Each number is 50 + 12 x the weight over its row's rms, rounded and kept within 0 to 99. Layers, rows and columns count from 0. The size before them is the row's rms in percent of the matrix's.

# layer 8 MLP up, 512x128, rms 0.101, rows 404-458, columns 0-127
095:54 54 47 33 36 39 68 42 43 69 37 67 49 49 38 30 58 43 48 47 61 54 40 58 33 58 44 55 34 59 63 44 53 56 56 40 37 47 64 48 62 55 41 44 41 39 58 34 33 32 48 48 65 66 45 45 54 57 39 63 51 41 59 63 45 40 45 50 80 33 35 33 68 47 45 23 57 55 67 60 38 61 35 57 51 82 47 35 32 43 42 35 36 62 59 57 39 61 60 37 58 28 40 63 61 78 66 49 45 56 46 50 54 53 48 61 37 42 26 53 47 52 67 45 77 66 58 59
107:47 50 49 52 27 62 69 53 38 61 49 26 60 56 64 58 63 35 53 42 36 43 44 41 49 41 62 53 64 45 31 36 65 46 52 36 39 54 45 54 57 69 55 43 78 50 54 28 58 32 30 62 70 47 54 50 37 47 52 54 41 42 49 45 50 59 40 37 85 53 37 56 61 64 51 24 33 43 55 48 66 51 44 48 44 33 52 56 50 57 60 58 48 68 39 49 59 48 52 32 49 33 48 60 56 57 37 46 36 37 49 28 76 52 74 33 58 32 59 64 58 64 48 70 55 59 66 73
097:44 37 52 52 70 58 49 70 61 50 69 40 66 43 68 44 41 46 52 29 54 48 65 63 33 65 56 48 34 69 42 57 50 46 53 60 63 66 40 42 43 52 55 42 27 42 45 58 42 64 44 39 49 39 31 70 54 33 53 49 49 38 35 60 41 45 67 38 47 60 53 52 47 51 45 61 45 41 68 29 58 59 47 63 26 52 34 47 26 74 47 56 61 52 62 56 43 51 46 40 46 37 50 43 40 54 35 46 54 53 74 57 53 38 23 61 76 64 69 16 54 64 66 40 61 42 36 43
088:80 47 52 47 53 64 49 35 48 21 61 53 39 67 52 31 41 60 51 42 30 31 64 56 40 63 59 37 46 35 59 45 47 43 30 58 68 37 41 61 36 31 56 60 61 64 55 47 51 62 44 53 44 51 46 70 61 61 59 62 58 45 58 75 49 39 57 32 45 49 67 51 50 38 52 28 27 34 73 40 59 50 41 36 75 42 56 66 38 54 39 55 71 32 41 69 62 54 46 44 50 30 55 58 56 47 64 56 33 55 51 52 52 45 63 53 38 64 54 70 51 59 54 57 44 55 41 79
110:51 53 57 41 39 58 60 53 55 40 29 37 40 30 38 49 50 41 67 52 45 45 47 57 45 71 71 20 63 58 56 36 59 32 53 56 64 48 48 56 38 30 49 58 26 51 55 41 50 49 54 41 39 64 57 38 61 67 33 52 44 43 57 43 67 67 38 59 39 73 45 39 34 40 59 57 48 61 43 69 48 71 65 66 45 66 66 57 45 67 52 44 43 71 47 42 50 51 53 70 46 41 49 46 23 73 35 41 33 36 60 65 48 32 41 59 30 56 47 61 47 55 36 37 39 56 42 78
118:52 55 51 50 41 50 65 45 24 48 73 68 41 59 49 52 67 39 62 41 43 50 65 32 30 55 46 48 60 45 57 64 38 29 66 47 37 50 43 32 48 57 72 49 46 57 41 51 57 47 58 72 52 22 53 54 33 46 55 56 57 56 52 41 32 57 77 46 47 38 48 56 55 54 45 44 48 35 53 33 59 46 48 47 53 66 43 65 59 41 61 33 39 24 82 54 45 57 54 46 44 30 43 42 65 51 47 51 57 16 63 44 52 60 60 64 62 72 53 72 52 41 39 76 32 55 38 59
111:42 68 76 56 41 34 45 45 38 36 36 46 70 42 67 70 51 46 70 45 45 62 42 59 57 43 52 50 62 33 51 57 60 28 44 62 51 56 21 45 52 33 31 41 30 53 29 59 45 54 54 47 71 53 52 51 45 45 54 51 56 44 56 42 57 72 54 37 42 41 56 58 39 42 48 56 51 53 44 58 53 52 57 46 72 31 69 58 34 68 38 42 44 35 26 57 35 47 58 24 47 52 38 39 21 50 46 71 41 64 57 55 47 56 67 49 45 65 67 74 49 75 58 51 39 51 69 63
099:44 53 39 33 48 30 64 40 48 39 61 46 73 46 35 34 49 50 61 49 62 67 34 83 62 29 49 69 47 48 53 50 60 48 47 61 48 46 71 53 59 43 63 51 55 46 40 51 48 47 39 35 37 63 62 53 38 59 42 58 56 44 35 51 51 38 64 44 47 64 56 68 40 65 65 35 52 64 67 65 65 48 41 71 48 59 29 52 44 32 47 33 53 72 44 50 47 64 57 49 72 33 61 59 28 49 37 58 65 37 49 59 43 49 34 40 40 46 45 57 44 84 54 58 56 35 63 24
107:50 62 55 62 35 42 29 57 40 38 48 56 52 49 49 52 36 24 41 65 49 37 50 49 67 45 48 44 30 66 36 35 55 52 67 39 58 52 48 69 50 55 62 42 57 40 51 55 38 53 52 44 62 46 51 57 47 61 51 50 50 77 48 47 39 36 47 69 44 37 59 52 73 45 61 59 27 47 44 51 31 69 42 58 62 37 42 48 65 67 63 63 56 57 40 62 30 48 45 54 61 31 62 30 43 40 73 56 50 55 54 15 20 60 49 59 57 39 40 58 67 58 46 27 77 29 45 57
102:33 57 66 62 40 60 59 34 34 54 59 48 45 47 55 59 37 52 61 64 60 33 37 32 49 51 52 55 46 51 13 41 62 57 42 82 73 62 42 47 61 68 60 47 44 39 54 42 35 45 75 30 46 30 35 51 59 51 53 49 50 50 53 63 59 33 48 53 58 56 34 37 66 62 59 63 47 55 37 37 40 17 59 63 53 54 45 50 68 54 28 70 58 58 71 42 46 51 37 52 48 34 49 73 64 42 46 46 56 42 42 36 35 52 54 69 52 66 50 67 43 52 57 68 46 46 43 33
101:49 46 46 58 48 47 62 38 39 38 69 57 44 50 47 61 38 72 47 56 52 39 51 46 51 50 36 56 46 51 48 61 39 53 33 31 42 36 65 34 49 39 37 45 65 41 71 54 38 05 59 46 47 54 58 33 40 44 43 59 45 70 37 54 38 60 61 56 49 54 36 34 72 57 76 60 21 65 56 33 49 53 44 36 27 51 51 58 65 42 58 65 41 51 27 61 33 47 40 58 70 43 38 50 49 48 45 64 42 50 53 50 45 46 47 49 55 49 64 68 67 55 55 28 39 42 60 83
108:30 54 49 68 60 34 73 44 57 54 56 45 27 39 54 46 20 53 51 39 26 60 54 39 56 42 47 70 49 44 30 39 57 53 67 56 56 67 50 52 48 59 52 37 46 54 56 29 57 55 56 41 37 67 43 55 47 56 60 54 59 48 37 52 48 33 49 33 33 70 45 74 41 50 37 48 46 69 47 39 35 53 44 49 62 49 27 60 49 44 50 28 64 71 33 58 47 61 69 82 61 54 41 47 46 71 46 65 44 65 53 40 61 48 53 65 44 20 24 52 63 54 56 56 64 49 41 49
090:60 61 34 37 56 43 58 40 38 41 49 68 60 49 62 34 37 55 52 57 29 52 40 47 78 55 56 63 53 49 53 74 58 59 57 40 54 36 62 56 52 42 39 58 64 41 50 58 49 51 44 27 71 59 58 32 53 69 44 66 43 30 44 56 41 34 54 59 55 48 58 55 39 49 61 47 41 47 56 40 37 47 53 76 45 58 62 51 45 62 36 18 38 26 52 35 53 34 54 60 76 19 51 28 47 59 51 40 49 50 59 23 54 76 58 52 36 54 67 42 44 43 43 56 73 47 59 51
111:60 51 48 49 49 58 41 47 59 54 39 59 60 53 19 50 45 52 57 40 42 38 32 41 61 61 20 42 50 44 66 60 39 55 58 34 49 55 83 73 47 53 48 56 49 42 31 36 53 53 59 42 47 57 55 44 61 73 53 34 58 64 60 50 29 67 54 49 28 71 65 55 45 50 50 58 38 63 49 51 49 45 45 49 54 41 54 61 37 54 52 50 44 50 71 56 49 37 64 58 39 40 46 47 38 41 64 50 40 82 33 50 24 70 38 43 18 34 64 53 67 59 51 73 30 39 61 58
101:79 66 49 65 41 44 50 56 62 50 37 34 58 48 55 74 49 54 45 60 58 37 42 44 56 70 44 49 43 52 45 38 45 46 27 54 64 59 53 59 65 55 24 49 57 72 23 30 44 41 75 48 55 47 39 63 51 32 30 61 51 36 54 49 40 33 40 36 18 47 51 50 65 62 48 38 53 35 20 49 55 41 53 48 54 35 60 36 71 53 67 57 46 66 53 49 57 41 57 53 49 48 63 64 48 56 53 61 48 51 67 42 74 47 51 58 31 65 61 53 65 39 59 41 26 35 51 55
097:49 49 48 67 51 67 48 64 42 56 35 36 39 61 37 61 58 57 40 52 40 46 40 51 68 54 71 48 62 60 52 46 49 46 19 69 81 44 48 41 56 15 56 44 44 77 55 36 52 49 48 27 47 69 38 46 49 74 44 57 50 40 75 41 53 38 65 26 45 47 71 44 62 53 69 65 37 39 43 40 57 49 42 41 52 52 34 55 33 51 50 46 25 47 59 44 55 33 58 35 47 51 61 54 54 51 46 44 53 31 55 60 80 41 44 51 61 33 42 41 54 40 51 33 58 70 55 55
099:73 51 27 46 37 41 62 78 34 45 63 45 71 41 44 70 44 21 51 41 47 51 29 41 45 56 67 49 40 59 36 64 54 62 30 53 49 61 71 44 64 45 52 52 56 41 46 45 44 56 41 58 39 55 34 44 34 59 64 56 53 50 51 63 43 54 59 42 68 72 37 59 74 68 62 69 53 56 50 52 70 57 35 48 77 43 40 58 37 63 36 51 45 39 42 63 61 65 43 52 54 29 50 56 37 42 41 62 43 62 36 35 60 63 51 37 55 63 27 64 36 34 56 53 65 53 40 52
105:67 55 63 58 68 49 48 60 37 32 70 54 50 40 57 28 20 52 67 57 64 42 35 59 42 57 44 56 46 75 56 59 43 63 46 56 66 56 41 72 52 40 58 41 64 46 44 61 67 42 43 31 43 33 48 63 47 39 57 57 62 43 32 47 40 65 63 48 21 48 47 45 47 56 69 61 45 46 40 47 39 45 43 58 59 54 53 50 80 45 52 51 41 39 50 78 22 74 49 46 70 48 53 66 40 61 35 51 37 51 51 58 26 60 43 45 28 34 42 41 48 34 52 47 44 66 57 57
091:55 56 62 38 27 43 40 50 58 46 39 44 50 39 43 52 47 49 28 56 42 45 39 50 47 44 37 36 49 53 50 50 57 44 41 59 33 38 54 40 57 59 62 53 40 43 55 37 45 53 63 34 45 71 24 78 50 38 46 43 61 24 62 43 58 49 63 39 59 56 29 80 50 72 51 68 36 45 71 57 27 41 69 76 63 55 56 33 44 63 36 34 39 54 64 59 62 55 59 48 44 43 62 73 41 53 29 64 50 65 55 64 54 41 36 37 56 42 33 43 71 34 51 35 62 66 54 56
099:48 51 50 36 44 28 49 47 73 51 37 38 59 65 35 42 40 80 54 47 50 40 57 64 49 51 65 51 49 62 35 38 52 53 57 67 31 42 64 29 65 48 70 39 55 45 57 68 35 41 55 65 49 50 49 40 64 40 51 69 28 19 36 52 40 40 51 51 63 39 53 66 44 60 44 65 65 56 54 58 37 61 68 42 59 32 56 29 35 77 60 56 36 62 55 35 63 50 63 47 56 56 41 59 37 53 21 67 48 67 33 38 43 40 67 55 46 51 52 49 51 34 62 49 62 44 48 58
099:49 65 46 71 48 36 59 62 29 31 42 74 46 61 44 50 58 33 52 59 27 30 54 44 38 60 34 48 59 57 68 37 68 59 52 48 54 46 46 42 49 53 81 35 60 42 53 66 71 37 45 45 38 39 61 53 31 49 56 75 49 56 44 39 45 45 35 48 51 49 61 53 45 49 65 50 63 62 51 39 58 66 77 35 61 64 35 69 54 69 63 54 61 61 46 50 58 23 65 60 30 47 32 49 42 61 55 42 40 57 35 60 43 33 59 47 52 50 63 32 47 63 68 53 35 63 38 40
108:63 57 65 43 55 59 62 77 43 71 43 35 58 30 46 40 43 66 39 33 50 31 38 54 62 46 47 61 43 51 63 50 63 54 33 31 39 35 49 40 60 61 54 65 44 36 58 59 46 55 79 56 42 78 49 49 73 60 53 67 47 35 59 51 74 78 39 61 57 48 40 52 44 41 30 53 63 43 39 44 61 49 57 43 37 39 55 58 58 65 28 53 47 39 45 37 51 45 51 62 55 52 50 60 17 53 31 50 60 44 49 70 73 39 41 65 50 42 58 67 66 59 44 36 59 53 47 50
100:35 30 75 61 40 41 51 53 52 42 68 53 48 51 33 51 51 46 59 47 60 41 48 52 40 56 53 26 49 54 55 54 51 44 52 19 53 68 49 50 53 57 52 52 50 59 44 57 33 48 49 57 64 69 70 51 49 64 67 64 47 53 69 66 49 51 79 49 55 29 31 44 42 42 75 52 47 62 60 45 43 45 69 49 53 50 34 45 62 62 47 61 45 49 34 28 42 28 43 47 66 45 43 61 13 56 41 41 45 52 28 75 49 43 36 45 43 40 53 58 61 78 54 61 30 60 68 45
113:35 44 44 59 41 62 41 44 41 31 72 44 58 56 55 66 65 38 56 46 57 39 27 38 60 60 76 37 40 35 34 54 49 50 51 54 53 47 52 29 41 49 68 44 36 39 61 44 70 38 44 44 66 66 47 33 40 25 35 47 73 35 45 52 33 65 58 53 74 55 28 29 43 72 49 70 63 62 71 55 36 64 50 25 55 45 42 32 51 53 56 35 62 53 68 47 48 34 38 43 59 56 51 51 66 55 56 49 49 46 59 44 56 50 60 49 70 57 71 53 70 48 57 35 50 54 52 43
101:36 54 61 59 53 45 48 61 43 57 50 36 59 45 16 46 81 55 55 37 49 51 34 40 54 66 77 64 51 53 56 66 56 70 59 45 45 27 42 53 45 34 50 50 47 50 48 56 51 53 56 61 50 57 56 49 46 51 49 54 61 35 56 48 20 47 40 34 40 38 53 59 45 50 48 52 41 50 62 43 28 41 37 63 63 61 58 47 36 50 43 44 54 36 71 56 50 29 77 32 37 58 67 31 38 43 36 47 83 50 46 34 43 38 22 49 50 75 53 55 38 36 56 35 61 58 59 63
103:51 43 28 59 52 44 54 33 26 73 52 31 43 55 62 43 57 71 65 62 37 35 46 49 38 58 93 43 63 38 48 38 55 54 58 57 48 60 39 49 57 42 39 52 56 44 24 51 39 42 53 42 54 47 30 52 47 33 40 57 57 50 47 53 49 77 48 56 61 52 53 53 32 46 51 46 52 39 59 27 43 45 66 65 26 45 70 47 28 22 70 67 49 49 43 56 29 45 44 46 53 31 47 56 69 46 48 84 60 59 60 65 53 48 38 40 53 51 59 52 54 44 40 44 61 50 56 52
105:30 37 55 48 76 41 52 50 29 36 57 64 60 57 43 39 46 56 64 57 54 52 68 45 38 44 42 60 42 57 71 49 59 61 48 53 63 87 45 40 37 38 50 55 66 60 42 61 64 82 74 48 36 45 65 71 60 71 46 44 34 51 44 45 49 53 62 61 19 53 25 59 56 55 58 46 38 47 47 38 59 41 55 58 24 29 54 68 53 48 52 53 53 41 28 39 34 25 40 54 57 34 53 40 46 57 52 64 48 48 53 41 40 54 56 52 60 62 61 64 58 66 39 42 48 58 43 42
099:74 34 57 47 39 54 42 53 47 43 62 46 38 60 51 41 54 43 41 48 39 36 57 52 56 67 43 37 45 43 65 36 52 27 47 45 60 46 53 42 34 48 41 33 52 41 52 62 50 68 66 42 83 38 59 57 38 36 63 39 72 49 50 24 37 42 50 29 64 45 63 79 51 56 38 66 34 35 52 73 35 50 73 43 46 45 61 26 42 54 46 48 36 48 40 41 48 62 56 35 58 46 67 49 69 35 35 69 47 56 70 49 66 51 53 30 40 51 50 37 51 66 34 59 72 51 54 59
107:53 48 52 32 45 49 47 40 41 49 37 71 37 63 54 42 52 40 57 38 47 36 65 37 71 60 21 55 59 52 41 64 54 50 37 39 51 76 70 58 55 57 55 37 62 47 71 49 73 26 47 24 75 58 44 47 36 66 54 54 38 39 41 43 49 70 17 50 58 55 73 47 57 57 42 37 48 37 56 65 55 47 56 18 47 59 62 57 69 41 62 68 63 58 38 51 39 65 49 44 47 28 39 53 57 40 51 50 50 52 52 59 49 42 71 64 43 49 50 54 46 47 28 54 46 61 38 35
101:41 49 53 49 42 49 60 27 62 48 39 32 59 46 48 59 49 56 52 53 63 41 46 43 62 52 31 49 71 52 51 49 32 68 48 58 60 59 40 41 39 49 59 50 63 67 46 79 43 35 55 44 61 42 22 63 39 37 36 36 68 52 42 39 53 41 54 40 47 81 69 43 46 47 34 37 75 55 62 56 50 45 63 75 44 65 72 45 45 48 45 42 35 54 14 56 46 45 57 32 39 56 43 60 50 45 32 40 39 42 48 39 58 45 47 74 37 52 39 52 32 65 58 62 23 61 45 44
095:34 38 45 49 34 60 28 71 59 62 42 61 61 12 41 67 66 63 49 33 49 45 45 41 51 39 52 48 41 50 46 67 56 39 32 44 75 48 61 46 38 45 63 61 43 53 51 48 44 31 48 48 49 55 32 44 63 46 47 51 63 50 29 73 69 64 38 41 47 59 39 46 34 55 51 36 37 55 38 44 39 47 81 50 41 64 59 60 50 45 41 64 54 34 56 46 39 50 50 58 27 22 61 32 50 52 71 46 51 38 35 62 67 51 61 53 59 47 55 62 41 44 57 52 41 62 82 45
093:46 41 56 63 29 66 41 55 63 47 33 53 43 67 24 41 53 45 39 20 49 37 58 22 55 68 35 60 57 52 40 51 55 19 67 58 60 59 38 55 62 51 35 54 50 79 36 30 59 58 54 53 62 48 54 24 47 46 50 56 50 60 66 36 45 45 43 45 60 50 54 55 59 34 46 56 55 45 56 65 41 50 53 43 51 41 33 26 51 54 36 45 58 47 40 36 30 52 43 40 71 62 50 54 75 48 44 52 41 46 59 67 43 48 59 66 43 50 52 72 62 70 61 72 47 50 54 77
107:58 50 50 31 57 60 30 64 46 71 67 45 61 35 66 45 64 57 58 44 67 54 57 60 52 45 71 56 30 54 35 50 55 53 47 49 62 40 35 74 40 29 55 50 47 79 63 30 16 46 41 58 40 62 39 58 63 53 53 41 50 35 54 36 24 43 50 31 32 47 61 40 28 51 37 60 36 51 40 60 62 62 50 48 64 59 59 74 39 62 53 41 62 54 56 56 38 61 43 30 36 54 40 45 41 69 52 47 42 68 33 51 57 66 37 65 53 48 46 59 52 47 49 32 34 57 52 49
095:60 59 41 33 57 46 44 47 54 50 43 37 42 60 52 66 70 61 45 54 59 60 61 42 40 44 49 28 44 27 45 55 62 59 44 64 75 37 51 45 38 38 36 40 69 60 45 37 61 32 53 41 48 45 73 37 60 54 67 43 59 55 59 35 27 52 50 47 82 43 75 64 55 53 43 41 46 48 33 50 40 16 56 47 51 58 73 44 48 40 55 51 56 71 54 51 32 37 68 45 49 50 39 28 36 31 60 54 46 30 54 55 48 46 41 68 60 62 68 52 40 64 62 58 53 47 27 62
106:37 45 42 71 20 52 48 56 42 54 58 54 47 48 53 71 52 54 51 30 44 51 48 33 35 65 45 51 30 80 71 60 41 52 59 57 45 28 64 50 50 28 64 62 35 43 39 29 79 47 63 43 55 71 48 50 41 54 56 56 42 31 52 40 44 51 41 52 64 54 50 51 32 42 49 57 62 46 42 41 52 45 59 56 37 21 52 63 47 70 57 33 51 50 38 63 66 56 66 24 59 42 32 43 33 54 41 62 43 60 55 64 38 58 63 46 52 48 55 73 34 42 67 53 52 29 52 37
102:72 40 68 77 46 36 56 48 42 32 53 36 55 60 73 43 46 46 57 43 52 62 44 81 30 50 62 53 39 51 45 52 46 58 50 25 77 56 51 35 38 38 47 54 47 59 57 39 49 47 60 31 44 43 58 59 22 44 52 44 47 59 50 58 62 52 40 68 46 64 56 58 77 42 33 66 32 51 53 42 35 53 43 48 51 49 55 54 56 42 51 44 37 52 53 43 47 65 41 24 55 27 60 42 51 61 58 74 69 71 49 44 66 21 46 48 61 69 40 59 39 44 30 35 51 57 57 54
094:46 60 32 66 31 52 43 38 60 47 38 43 57 48 33 42 32 45 35 61 48 60 72 60 45 42 55 37 46 60 43 52 47 49 46 45 40 45 63 37 47 28 34 53 52 55 67 36 63 40 51 61 59 54 81 57 44 53 55 56 50 54 36 50 38 54 62 50 61 39 52 36 55 51 51 42 26 33 39 43 44 49 18 53 71 63 71 55 54 51 54 55 43 54 40 68 26 64 53 66 23 55 61 54 32 52 57 50 69 58 40 60 54 56 36 80 47 53 53 67 66 52 61 66 60 40 31 80
115:43 57 57 48 86 30 49 61 35 39 61 59 54 40 58 45 46 42 53 48 46 43 33 70 32 54 45 43 41 42 55 48 59 44 46 60 53 51 60 61 42 58 61 38 51 62 36 62 53 61 44 60 59 37 29 73 38 58 55 38 47 51 38 40 59 59 66 63 40 64 52 30 42 55 58 52 44 40 33 44 34 56 61 67 48 45 68 39 43 55 68 38 67 70 55 36 20 46 17 37 58 47 56 45 42 53 56 40 55 35 69 36 90 56 55 55 57 24 45 50 49 68 51 38 49 61 53 54
085:71 47 43 67 46 60 71 31 59 58 78 55 62 71 37 57 73 31 59 36 43 34 46 62 53 59 38 33 43 46 45 30 47 46 35 38 65 43 42 56 56 39 48 58 63 60 77 55 61 50 48 54 44 51 31 60 24 29 51 56 54 38 50 42 32 46 43 63 61 72 57 63 57 60 70 36 43 71 41 66 39 50 40 57 33 54 57 68 44 32 59 53 40 58 50 79 50 46 57 57 59 51 57 47 52 39 70 40 53 51 50 54 42 62 47 64 45 62 60 34 37 38 46 45 61 48 25 45
101:50 70 30 64 42 49 47 42 40 46 57 44 40 69 39 53 44 57 59 56 52 39 34 57 47 56 42 57 47 58 47 40 61 53 59 59 43 44 71 34 67 35 53 47 63 30 56 49 42 61 40 49 50 36 63 58 54 43 42 53 49 35 58 32 34 42 69 43 48 36 37 67 72 56 37 50 50 47 28 38 44 44 53 59 33 48 57 59 60 46 75 48 71 60 54 39 36 74 49 47 53 39 75 65 33 65 72 47 51 59 52 41 37 45 76 51 37 50 54 54 59 67 59 68 39 25 86 31
104:44 31 49 63 46 22 41 44 54 33 43 61 33 55 66 28 45 63 47 45 44 34 60 55 25 66 44 46 59 41 39 55 38 35 41 41 61 73 50 38 49 70 60 76 36 66 62 35 51 34 58 58 56 40 59 65 52 48 40 79 47 53 59 50 39 55 52 48 49 56 67 67 45 46 55 37 51 28 44 45 50 68 51 58 44 49 60 40 80 62 28 56 43 75 54 60 55 38 42 44 32 31 40 41 73 48 49 48 53 60 51 71 51 58 63 42 58 56 54 51 53 39 68 31 42 59 52 33
103:53 61 63 29 36 43 29 46 56 34 55 65 51 28 63 38 41 66 53 58 56 71 53 45 37 31 56 29 32 51 83 51 42 56 48 29 51 56 50 43 59 39 56 54 56 57 41 50 43 37 75 22 70 43 46 62 31 51 38 32 60 51 55 63 49 50 52 71 55 72 59 53 54 46 40 62 38 40 29 41 50 63 38 51 45 53 50 50 40 76 60 34 63 60 39 58 27 65 57 32 60 54 52 61 51 76 37 54 49 69 45 25 44 44 53 64 49 58 57 46 49 39 44 56 61 51 47 57
106:47 53 55 56 49 46 52 51 18 82 55 55 52 46 55 40 62 60 41 59 42 39 49 48 60 66 62 57 47 40 39 49 42 55 44 51 72 51 69 55 51 45 37 39 50 60 24 49 60 21 37 42 35 42 60 50 55 57 67 43 48 55 44 46 54 47 52 59 59 60 44 63 09 46 47 58 35 34 76 47 51 60 51 61 47 58 46 57 22 56 66 45 47 36 39 62 62 37 77 42 38 44 29 44 61 64 39 65 34 49 67 61 60 30 55 37 69 69 52 31 58 48 53 53 50 50 62 59
098:29 49 60 48 39 54 55 32 53 53 52 61 42 49 64 43 34 61 54 41 49 31 61 58 66 52 39 54 71 51 51 58 27 53 53 36 52 41 54 53 62 53 47 51 46 36 41 42 54 30 37 31 72 43 41 42 59 47 58 46 64 59 49 29 38 63 53 39 45 50 43 55 66 32 45 68 27 25 45 45 32 42 34 48 74 47 68 48 58 48 54 59 53 53 40 72 28 57 50 38 52 53 61 43 23 59 58 50 52 58 43 75 34 42 72 51 64 50 51 65 78 49 56 51 41 79 44 27
103:47 75 42 53 49 59 75 53 49 67 52 56 37 60 53 48 57 57 73 31 59 36 58 45 58 49 42 36 51 41 52 63 64 48 58 59 64 54 62 49 53 20 53 54 36 46 51 65 43 67 54 60 68 59 41 65 60 59 49 35 25 63 45 60 29 42 74 41 53 36 75 46 42 57 58 48 52 51 61 30 42 55 61 46 53 48 46 52 38 39 45 33 56 80 47 31 23 31 58 45 68 41 56 30 29 47 55 42 48 70 57 46 59 57 59 45 42 58 58 52 40 73 47 35 27 45 49 59
100:52 51 39 42 63 54 55 63 53 69 54 53 62 50 48 54 50 41 66 39 51 49 58 60 53 39 58 46 20 59 15 50 85 64 49 48 58 47 51 21 63 41 49 55 48 54 23 42 37 68 54 35 53 36 31 56 52 27 80 55 35 59 38 41 69 41 48 48 59 43 45 65 73 60 43 54 52 41 54 57 36 55 52 49 42 63 20 55 80 39 50 68 28 53 45 62 38 45 59 38 51 57 55 48 67 59 50 63 59 46 42 48 32 37 58 60 53 54 45 42 49 48 42 55 48 50 35 58
116:33 41 40 59 13 40 50 56 44 48 61 40 48 44 40 58 67 46 36 58 69 70 65 53 59 30 32 56 45 56 46 51 57 62 40 55 83 53 39 54 59 61 56 48 57 28 42 55 61 55 47 42 47 56 53 50 41 42 57 54 83 51 67 46 31 57 56 51 54 49 70 55 33 41 26 87 52 74 55 44 47 49 62 45 45 42 38 70 45 44 49 59 40 61 38 64 44 45 55 60 62 54 60 40 38 57 31 56 57 39 65 44 46 29 38 42 52 55 36 58 41 62 48 64 73 56 41 39
107:58 62 48 46 28 42 70 17 63 58 53 71 57 38 52 50 39 32 42 58 47 27 29 57 38 61 42 40 37 29 50 73 49 52 53 64 58 62 49 20 57 50 65 48 28 43 41 54 60 42 45 67 70 32 35 61 55 44 44 31 74 50 53 48 52 48 49 53 63 69 57 34 36 53 28 61 46 41 42 29 56 53 55 50 62 69 46 60 41 64 39 50 49 56 55 56 55 57 58 75 28 69 51 47 45 69 50 55 64 39 56 48 51 54 37 53 48 40 53 32 68 52 33 57 49 34 49 45
103:59 56 61 38 58 35 61 42 67 54 60 43 61 47 41 43 58 34 58 42 47 25 35 43 71 58 57 59 59 56 42 49 55 54 44 57 51 45 99 39 59 64 46 53 52 51 22 40 58 58 45 26 44 53 40 41 41 62 34 56 40 40 60 50 41 43 62 38 49 45 58 56 40 44 34 53 49 56 55 56 48 22 55 54 40 50 61 50 38 48 49 57 61 29 32 49 67 59 45 52 72 51 56 36 80 56 39 46 47 37 52 60 51 65 45 53 18 28 51 50 66 38 45 32 39 45 60 58
091:37 49 66 42 39 58 49 47 42 47 54 51 43 58 58 54 55 34 59 53 50 34 69 46 79 41 55 41 60 57 43 64 52 34 71 42 60 32 37 65 67 62 66 75 37 57 55 27 37 34 38 53 64 66 76 60 57 54 43 67 52 52 39 37 23 48 51 49 44 43 58 32 59 47 37 44 48 45 50 25 54 40 46 41 53 86 36 50 52 41 51 38 47 46 49 50 37 48 50 62 39 50 63 45 31 50 64 35 39 40 66 28 41 61 39 51 38 49 45 61 69 45 41 78 57 56 53 29
111:48 47 34 47 41 45 47 39 38 64 40 46 37 39 47 50 42 53 68 40 45 26 60 31 73 46 52 54 72 49 34 47 76 43 61 55 29 45 57 33 34 51 35 46 67 37 61 53 63 55 50 70 37 60 44 62 40 49 87 35 47 39 53 40 48 55 51 62 70 37 58 38 53 60 32 48 52 77 48 59 42 50 23 48 43 55 75 55 65 47 34 42 31 65 59 54 57 31 48 53 54 29 52 67 50 79 60 64 41 49 48 62 58 60 39 57 47 42 46 52 58 49 44 44 56 55 35 47
118:21 45 58 57 47 53 59 52 48 36 35 40 39 37 37 38 56 53 74 31 61 58 36 59 65 54 38 51 48 26 35 65 44 79 36 39 69 54 77 40 61 52 77 53 53 71 56 60 42 63 52 47 33 50 19 48 50 38 24 43 50 38 59 61 44 34 33 73 44 52 50 72 40 49 67 80 51 50 58 65 50 49 67 38 45 36 54 56 60 38 52 47 52 39 43 45 46 61 52 57 74 54 52 49 44 56 40 53 46 53 53 57 37 48 48 61 49 48 44 59 43 64 42 36 63 32 53 50
098:61 53 53 54 58 37 41 32 37 43 45 51 74 43 42 48 36 59 49 36 48 56 54 49 46 56 52 55 39 42 48 54 63 54 36 57 53 35 49 91 35 59 67 65 47 36 44 39 65 58 54 59 44 38 40 69 37 55 49 56 55 79 42 46 54 23 52 67 38 54 26 58 74 45 58 60 43 73 50 46 18 34 40 61 54 59 64 44 43 64 40 66 43 24 42 64 41 42 56 50 64 21 48 59 46 56 50 65 62 45 73 34 43 49 60 64 50 55 49 53 45 66 58 59 48 45 58 36
096:57 49 48 42 40 41 58 53 37 59 94 66 42 40 53 53 40 63 63 49 31 39 70 48 67 39 47 31 36 53 54 55 42 37 45 56 39 31 54 42 35 45 51 42 57 58 64 50 38 39 57 59 67 68 36 44 42 66 26 54 27 48 61 48 37 42 55 72 27 46 50 47 57 62 47 48 38 58 38 68 35 75 51 58 65 57 49 67 66 56 74 45 64 64 52 30 49 67 63 52 49 49 46 53 46 50 35 57 41 47 39 39 43 49 34 39 37 31 60 58 54 44 61 24 59 60 63 60
105:47 67 43 54 49 46 58 43 48 74 46 61 70 44 63 58 51 65 57 41 51 48 43 60 59 38 61 51 35 53 57 48 58 82 49 53 42 33 51 53 37 51 39 43 36 54 57 57 71 47 61 38 55 57 29 50 22 52 41 40 55 51 38 62 47 68 24 49 43 70 45 51 57 74 48 54 44 36 50 47 42 45 32 36 38 40 37 75 50 52 56 40 13 50 39 58 29 30 72 40 57 34 56 53 52 46 54 31 56 50 66 55 67 60 53 30 52 53 50 58 60 38 79 40 59 28 46 52